Part of a small language model's weights.
Architecture: learned positions, biases.
Training: a variant of Muon for these matrices, 141M tokens, 8689 steps.
Each number is 128 + 24 x the weight over the matrix's rms, rounded and kept within 0 to 255. Layers, rows and columns count from 0.

# layer 2 MLP down, 64x256, rms 0.125, rows 0-63, columns 128-191
[[ 84 122 119 144 136 128 108 128 143 165 169 155 130 126 146 152 129 173 141 116 125  91 142 137 143 138 125 108 125 149  69 150 159  88 143 109 144 134 135 117 143 131 108 164 101 136 104  98 157 157 120 143 140 188 124 159 113 105 160 145 138 117 127 125]
 [176 152 133 116 177 126  95 135 138 119 171 157 120 146 103  99 154 100 139 142 125  81 172 132 116 167 162 137 125 146 114 116  78 108  97 112 148 139  71 147 143 155 163 182 162 123  90 173 109 136  92 158 125 184 131 124 119 119 159 134 111 142 131 123]
 [ 97 139 131 118 154 118 145 126 118 118 120 125 127 142 171 144 146 100 128 128 135 111 146 116 135 127 124 130 107  78 122  62 146  93 143 126  99 116 121 121 140 127 126 136 120 127 113 139 138 129 117 127  78  91 126  83 112  99 103  96 108  88 131 144]
 [171 140 138 112 128 171  87 109 168  85 101 107 111 132 124 131 132  81 106 100 120  85 103 147 123 127 163  93 108 114 119 205 169 155 111 163  83 126 120  93 124  90 131 124 152 197 114 133 128 147 115 137 138 150 115  83 138 137 136 143 121 118 115 125]
 [106 127 113 176 123 133 147 150  56 164 120 120 103 167 128 141  90 121 137 154 135 117 139 167 135 128 132 122 127 112 161 127 114 132 159 151 124 127 151 131  87 157 135 102  72 132 129 123 126 141 156  99  75 132 143 174  95 123 181 120 199 143 104 167]
 [ 81 135 115 171 101 119 119 112 129 131 114 127 109 161 106 124 106 149 154 123 137 135 118 128 150 139 135 169 142 118  76 135 140 161 105 121 152 133 113 134  36 150 113 113 102 132  67  75 134  97 105 135 127 148 101 122 132 123 189  76 151 100 129 100]
 [132 113 123 120 126  95 107 122 161  77 117  99 147 101  98  93 127  93 117 126 134 132  80 109 150 160  84  91 139  57 112 117 176 164 153  69  94 128 103 126 152 134 126 170  66 132 162 100 108  98 132 204 110 169 116 123 126 121 129 142 110 146 152 107]
 [149 140 129 127 161 107 105 125 165 152 134 169 158 159 153 128 146 117  93 149 126  93 166 104 141 143 153  79 130  92 124 133 111 183 134 127 135 127 103 132 127 140  96 132 137 165 132 118 161  92 143 122 144 167 128 126 121 137  62 112 178 106  85 152]
 [144 166 134 133  99 152 109 136 132 109 110  94 125 119 134 128 131 117 144  92 108 150 138 128  99 120 153 130  93 122  84 152 152 171 116  88 132 120 107 130 123 153 118 128  89 151 117 135 129 121 124 141 139 117 122 159 126 106 138 120 103 125 137 152]
 [118 108 131  90 126 116 114 141 135 126 108 133 132 146  98 165 130 137 132 154 111 180  84  77 129 127 116  94 146 121 167  78  80  85 107  85 133 130  88 141 167 113  95 183 153  88 159 151 115 145 102 137 147 162 131 173 121  77 129 173 110 172 146 130]
 [103  96 138 145  79 152  85 128 141 134  94 143 103 111 120 143  88 159 127  86 115 150 101 106 139 121 111  99 132 132 172  55 164 128  83 138 140 137 159 136 174 123 120  94 163  63 141 123 130 121 175 106 187  79 127  89 102 143 170 143 131 118 117 179]
 [138 122 127 109  99 110 129 142 104 124 154 167 147 105 145 113 162  87 137 151 136 125 129 115  79 122 114  93 137 123 141  86  88 113 137 161 145 127 107 144 136 114 157 127 174 143 152 138 151  97 131 146 124 162 119 143 142 107  96  93 153 109 120 139]
 [104 168 122 192 111 141  93 130 140 116 124 111 140 112 169 125 124 199 169 176 125 121 115 114 165 135 118 126 147  93 128 114 146 131 173 128 178 189 120 113  87 161 115 150  89 121 100 139 126 104 126 149 130  99 144 150 133 128 129 102 149  85 138 110]
 [160 131 121  75 130  71 126 108 140 138 127 107 103 109 135 169 128 110 104 124 114 120 175 159 138 110 159 112 129 119 166 138 118  66 109 102 115 102 124 149 115  86 122 141  95 138 101 154 108 117 124  67 141  99 117 115 110 157  98 123 134 103 105 102]
 [145 107 119 144 109 133 121 131  91 156 161 126 155 131 161 183 117  96 138 109 138 144 159  93 112 159 136 155 138  98 146 100 121  88 121 149 183 137 132 145 122 146 107  87 138 149 110 106 148 139 121 134  92 127 110 109 181 136 181 163 124 143 139 121]
 [139  96 151 136 119 149 162 113 103  99 137  94 142 124 137  80 135 124 156 117 133 109 141 136 154  97 111  91 117 113 205 207 231 180 177 113 132 101 172 131 146 155 133 130  69 136 129 116 143 153 105 145  83 180 126 112  88 104 134 147  97 114 122 142]
 [146 134 133 135 105 106 149 107 104 105 131  89 121 170 136 117 168 121 128 138 134 119 162 102 114 113 120 162 170 205 162 152 155 121  89 145 106 125 119 126 142 143 129 158 105 108 177 106  99  85 137 124 110  82 109 154 174 103 114 133 105 158 131  92]
 [120  79 134 167 140 146 141 127 134 133 105 117 115 103 139 105 126 121 141  89 117 160 155 161 175 122 155  83 155 136 149 203 130 148 134 142 105 138 171 120 138 128 103 162 110 154  78  92 166 181 147  83 129 120 131 150 120 132 173 107 128 102  98 140]
 [190 106 125 159 121  95 135 133 134 121 109 144 112 105 128 100  89 175 141 127 114 163 156  98 148 101 131 145 115 112 116  92  96 108 167 144 120 151  91 156 120 101 138 105 160 189 128 131 112 116 137 139 121 130 139 136 113 122  61 128 142 125 145 137]
 [203 119 131 143 106 147 131 118 127 143 143 128 113 133 160 124 165 152 114 114 113 181 116 161 131 114 139 136  85 144 119 136  98 157 134 123 116 101 142 121 126 130 127  98 140 100 135 101 127 128 148  91 130 102 132 143 148 117 154 158 156 124 125 141]
 [135 115 145 115 128 106  99 134 148 114 104 137 102 143  84 111 128 165 144 165 148  94 122 111 138 117 152 164 130 132 156  97 120  53 119  95 105 109 130 151 138 128 148 126 117 116 134 139 126 128 111  85 125 116 133 110 120 115 112 120 126 163 132 132]
 [116 159 127 115 114 164 122 144 132 123 103 118 138 130 119 145 128 181 154 115 128 131 121 140 138 207 164 121 169 147 113 147 107 119 109 115 116 119 145 130 126 128 122 103 158 121 184 128 117 141 144 146 108 168 104 119 138 122 105 158 108 123 154 115]
 [154 116 119 162 159 143  97 118 167 120 126 156 140 134 114 149 133 152 132 133 146  52 145 134 149 171 125  93 118 157  70  71 123 141 100 163 121 140 140 125 150 152 103 127  98 117 136 106 146 130 122 121 162 118 101 137 118 104 112 129 131  99 112 141]
 [152 131 133 138 123 154  85 129 160 121  90 152 121 143 155 151 112 143 123 110 137  96 157 138 149 107 109 133 135 116 131 154 129 159  99 109 152 142 123 141  82 143 127 130  93 111 118 142 118 150  97  94 152  94 124 150 145 134  96 165 145 122 101 114]
 [127  80 128 117 125 150 119 138 111 118 139  85 112 134 199 157 114 125 139 145 137 123 106  98 152 158  79 149 160 142 144 114 155 135 142 124  88 160 105 158 153 129 106 159 130 155 104 111  99 140  73 117 132  93 121 126 147 117 131 114 139  71 110 163]
 [125 125 130  77 135  89 120 145 133 102 154 120 104 127 132 125  85  57  93 141 157 185 171 144 118 109 154 157 108 144 120 166  99  86 109 155 146  99 149 145 115 106 147 175 181 177 109 117 105 105 111 102  99 104 128  96 154 142  74 109 114 127 135 131]
 [162 133 128 135 152 128 111 131 131 122 113 139 115 115 115 125 100  76 112 147 123 106 147 121  96 101 110 177 130 149  95  93  90 128 152 106 126 102 107 129 127 105 132 120 133 121  96 117 143 120 104 108 127 133 132 119 143  56 160 121 140 107 136 108]
 [122 155 121 119  71 114 165 120 136 112  81 143 133 106 132 165 107 128  85 131 118 156 112  99 108 143 147  99  68 161 102 116 101 101 167 105 104 123 178 125 123  91 127  87 109 106 156 196  82  73 163 144 148 122 148  97  87 138  87 160 112 129 123 130]
 [109 119 131 133 169 118 147 129 125 129 124 130 143 122 158 138 107 120 114 117 123 124 137  86 137 144 104 127 113  91 179 156 148 153  91  91 123 105 122 128 119 115 138 115 201  99 126 114 141 119 183 140 147 116 142 138 129 132 133 129 124 130 129 115]
 [135 135 139 165 141 142 167 142 127 123 114  89 133 135 135  74 139 132 136 135 123 132 150 166 140  81  92 146 124 106  92 136 136 117 128 127 137 134 113 135 145  95 160 135 121 136 126 162 150 170 107 148 101 100 144 128 126 158 145 108 136 168 121  91]
 [176 132 121 133 165 143 116 144 112 156 142 106 113 134 130 143 118 147  83 163 160 118 137 118 126 108  90 119 112 116 141 115 124 125 135 114 125 157  98 143 131 137 138 116 168 110 106 118 134  91 130 106 137 100 129 122 106 111 162 154 153 101 119 153]
 [170 146 112  72 102 145 160 118 154 123 160 123 143 134 117 117 146  49 132 121 112 141 115 135  56 112 125 170 147 135 162 151  83 141 112  63  98 120 133 121 129 116 139 103 119 138 146 112 156 120  93 152 131 128 120  74 139 160  87 139 131 121 133  71]
 [105 157  98 131 151 168 125 121 145 118 117 123 133 113 125  93 134  63 150 143 126 168 118 143  73 192 185  90 131 132 162 137 124 119 149 122  98 141 159 135 148 137 162 149 134 150 137 158 116  86 149  91  75 117 122 142 118 140 123 114 130 145 109 103]
 [127 102 155 160  88 131 115 127 149 126 124 149 123 126 144 155 102  91 104 143 137 108 123 100 147 108  95 128 110 121  95 111 142 137 160 147 110 144 138 124 117 118 120  88 149 130 111 122 124 120 131 115 142 178 123 105 125 152 128 139 127 117 124 156]
 [143 115 115  95 140 162 183 132 111 140 200 113 137 145  59 133 117 179 161 179 106 164 121 122 114 151  86 155 196 145 153 168 128 126 127 122 132 127 151 126 147 131 137  96 185  89 148 125 120 163 105 138 114 139 120 115 157 191 135 123 131 132 158 136]
 [129 142 123 101 149  74 148 130 123 107 174 137 140 128 169 158 135 142 122 103 134 117 153 133 117  86 145 147  91  48 109  99 104 166 145 133 144 135 108 134 145 128 140 126 124 165 155 145  67 141 145 151 108 155 142 153 143 139 130 164  95 155 115 150]
 [ 97 119 135 130 105  98 121 112 131 130 149 125 140 142 161 117 145 122 140 129 105 111  93 131 112 122 153  91 116 170  93  98 153 136 110 128 155 117 149 114 118 151 125 108 120 154 136 128 102 149 128 140 165 131 127 120 134 123 128 133 142 149 118 116]
 [154 101 138 131 135 103  92 134 150 121  77  48 102 126 114 121 102 123 135 109 136 104 133 139 151  92 118 110 126 143 101 162 101 129 119 181  88 109 132 113 143 109 128 163 141 115 111 110 157  99 132 108  96 127 151 152 120  84 183 140 114 201 150 141]
 [140 104 131 116 104 151 126 126 144 137  85  81 127 109  94 130 119 114 106 142 105 191 120 223 132  92 122 137 141 108 165 180 105  77 124 135 116  99 167 128 137  99 149  83 162  85 100 134 134 150 127  89 115  58 150 143 152 114 109 111 133 223 113 130]
 [144  58 141 143  93 147 129 128  67 147  98 120 103 137 176 137 129 135  89  89 122  95 129 125 110  70 142 115  74 135 112 161 114 114 144 124 137 102 136 164 135 102 124 150 151 143  78 137 151 117 121 135 144 158 153  90 108 115 147 150 132  91 133 169]
 [146 107 118  62 140 102  87 134 121 153 110 144 105 121 137 140 161 118 141 129 127 111 143 157 108 113 106 119 137 138 138 222 194 143 117 123 120 133 152 114 129 131 143 134 119 141  97 166 103 155 125 163 140 199 142  87 143 136 143 132  95 165 140 116]
 [112  68 129 148 142 111 147 124  87 114 111 167 133 112 135 132 136  79 149 163 129  81  70 114 120 123  80 117 104 157 165 132 112 106 125 118 134 129 118 116  74 162 105  93 105 104 104  86 131 129 176 121 169 149 132 193 157 117 150 106 145  87 123 124]
 [118 138 117 118 154 116 152 117  97 123 173  77 150 111  95 173 109 183 106 106 116 140 108 166 147 164 136 144 102 104 141 185 145 129 131 160 129 145 143 112 116 107 127  99 148 129 124 123 143 160 132 156 160 134 114 134 142 165  90 164 126  91 133 109]
 [101 128 133  88 134  90 148 126 152 127  95 160 154 141 127 119 102  65  93 125 136 140 149 109 102 153 133 136 122 175 142 119  66 109 161 158 141 116 126 131 101 127 113 146 103 163 163 168 122 130 148 148 117 133 118 157 130 118 107 145 125 157 120 110]
 [130 119 101  85  82 149 148 137 110 122 131 173 155 150 109  88 139 147 135 129 131 132  74 138 134 119 169 109 115 148 158 118 123 120 147 109 126 165 124 108 155 138 148 128 147 132 131 140  73  91 175 104 154  64 118 136 141 168 107 134 143 137 111 145]
 [125 131 122 136 120 159 189 130 110 145 140 132 125 143 111 115 147 116 118 123 113 179 126  89 125 162 104 102 152 100 133 118 186 143 110  92 150 117 118 113 147 104 147 131 143 164 131 144 134 122 136 162 106 160 127 119 137 152 143  96 208 123 156 116]
 [ 78 168 144 146 149 129 125 140 155 109 134 174 138 124 126 104  93 207 111 104 133  97 103  97 137 141 169 130 150 108 126  66 170 135 110 161 127 115 137 144 143 156  97 156 118 116 179 158 129 125 148 133 118 113 140 137 123 162  93 138 129 148 148 151]
 [120 141 136 151 132 123 184 122  90 131 169 143 159 139 112 143 145 145 120 180 137 159 103 145 117 141 141 154 104 105  82 185 136 107 147 121 144 147 130 130 119 107 125 124 111  99 153 112  93 147 101 129  83 134 143  99 124 123 134  95 108 166 134 102]
 [141 194 125 104  88 105 165 132 142 133 172 120 141 133 140 147 118 140 123 157 106  90 165 175 150 119 104  97 184 161 100 163  92 141 116 116 144  92 150  96 124 129 117 106 125 120 147 151 137 126 136  93 145  51 140 116 107 100 118 116  88 127 125 120]
 [166 129 120 193 129 140 139 118 138 123 161 123 119 123 105 108 150 152 159 136 151 159 149 158  98 138 142 187 119 111 152 120 146  99 179 111 168 123 108 129 139 125 142 104 110 119 119 107 110 119 114 134 125  71 128 102 109  99 165 107 106 112 150 101]
 [148 159 121  78 157 114 126 130 120 102 158 105 160 143  99 125 150 158 162 106 133 145  89 101 111 147 165 119 144 120 126 154 112 126 103 125 109 116 158 171 108 165 153 105 134 138 179 126 130 117 138 108 120 138 108 144 165 152 125 130  75 174 138 146]
 [142 137 144 142 169 101 139 106 166 154  89  81 100 126 140 140 116 153 119 102 139 153 107 114 100 146  99 130 165 166 103 102 133 174 112 136 108 143 115 117 119  93 129 142 100 150 124 131 134 136 112 115 125 158 111  95 124 128 110 120 148 103 134 149]
 [ 97 118 129 120  96 192 110 136 105 104 147 168 121 137 116  90 127 148 152 135 131 127 157 142 158 127 132 149 148 138 196 139 103 144 138  86 107 138 105 107 105 111 117 134 137  88 129  90 139 112 143 178 159 155 134 146 128 129 133 163 146  98 150 115]
 [121 133 140 160 161 135 105 135 136 149 151 110 105 118 130  78 119 161 150 115 134 116 119 132 105  98 154 154 133 152 100  72 110 100 109 154 160 135 136 113 120 122 125 132 138  80 138 116 129 106 126 104 142 115 136 109 115 146 176 112 125 115 106 132]
 [126 119 151 151 118 148 108 131 140 142 132 194 131 160 159 110 152 130 114 129 147  82 105 132 170 122 104 103 122 158  57 123 166  94 109 128 174 118 132  94 135  99 133 149 100 139 120  94 132 136 120 158 155 116 134 140 125 136 110 136 153 137  87 134]
 [ 94 125 123 101 142 147 118 130 144 109 136  79 116 143 141 161 140 105 128 127 119 132 111 101 160  94 122 161 117  96 147 137 137 143  71 135 115 142  98 136 159 201 131 163 147 130 130 120 130  87 107 128  93 107 141 138 128 171 110  64 131 166 140 125]
 [138 162 132 112 156 138 156 124 146 158 103 140 108 121 112 114 137 187 107 135 139 127 117  90  95 133 165 146 123 126 139 139 124 136 107 149 172 151 126 103 127 106  96 112 126 126 166 155 117 133 140 110 175 142 118 143 152 141 131 100 102 119 145 151]
 [157 147 140  87 149 134 114 117 135 187 120 126 130 122 135 139 117 110 126 107 121 134 129 108 137 132 108 107 103 154 145 154 154 156 145 134 144 136 119 122 132 113 128 113 113  99  98 156 113 164 147 104 141 111 113 164 113 171 103  92 110 155 122 117]
 [104 130 120 132 131 149 123 130 117 152 121 123 145 141 119 175 137 113 152 143 139  71 116 158 125 210 128 136 113 115  93  27 100 149 137 144 100 139 151 119  88 137 108  90 124 152 130 149 171 158 143 110  80 169 128 131 150 128 124 146 110 131 121 138]
 [125 152 137 118 175 143 117 122 123 136  86 131 144 120 104  95 145 125 112 131 132 174  96 144 101 112  99 124 131 107 143 171 158 165 105 148 131 122  99 128  94 141 142 112  89 113 139 138 148 104 138 135 103 137 132 140 132 148  90 126 148 141 154 147]
 [ 87 166 134 123 133  94 105 135 116 129 138 122 112 106 100 117 149 161 117  79 126 109  99 130 108 101 141 130 140 150 126  38 153 127 134 163 135 131 132 126 123 163 146 108  93 128 159 124 152 141 130 138  97 128 128 163 114 118 141 115 128  67 130  97]
 [ 84 108 136 119 176 122 138 124 118 112  89 159 127 110  90 141 142 117 155 113 113 152 140 148 142 128 109 153 110 104 114 123  91 127 173 140 145 124 146 122 124  98 143 107 127 123 111 158 132 172 143 164 147 155 132 129  85 164 136 104  87 135 124 132]
 [ 70 113 118 138  96  73 130 121 118 149 135 175 151 108 131 116 171 130 128 121 112 151 149 121 146 166 120 139 111 139 114  64 108 152 137 146 154 134 109 156 168 149 137 169 132 102 156 108 127 134 110 149 152 139 125 119 152 123 123 142 149 113 129 148]
 [ 82 130 106 179  79 153 163 116  98 119 161 144 136  76 135 134 106 127 119 151 125 111 178 107 122 106 143 112 131 168 110 108  77 154 166 171 109  67 138 107 125  92 124 146 161 112 125  97 112 152 119 144 137 113 123 121 127 100 123 144  91 104 122 109]]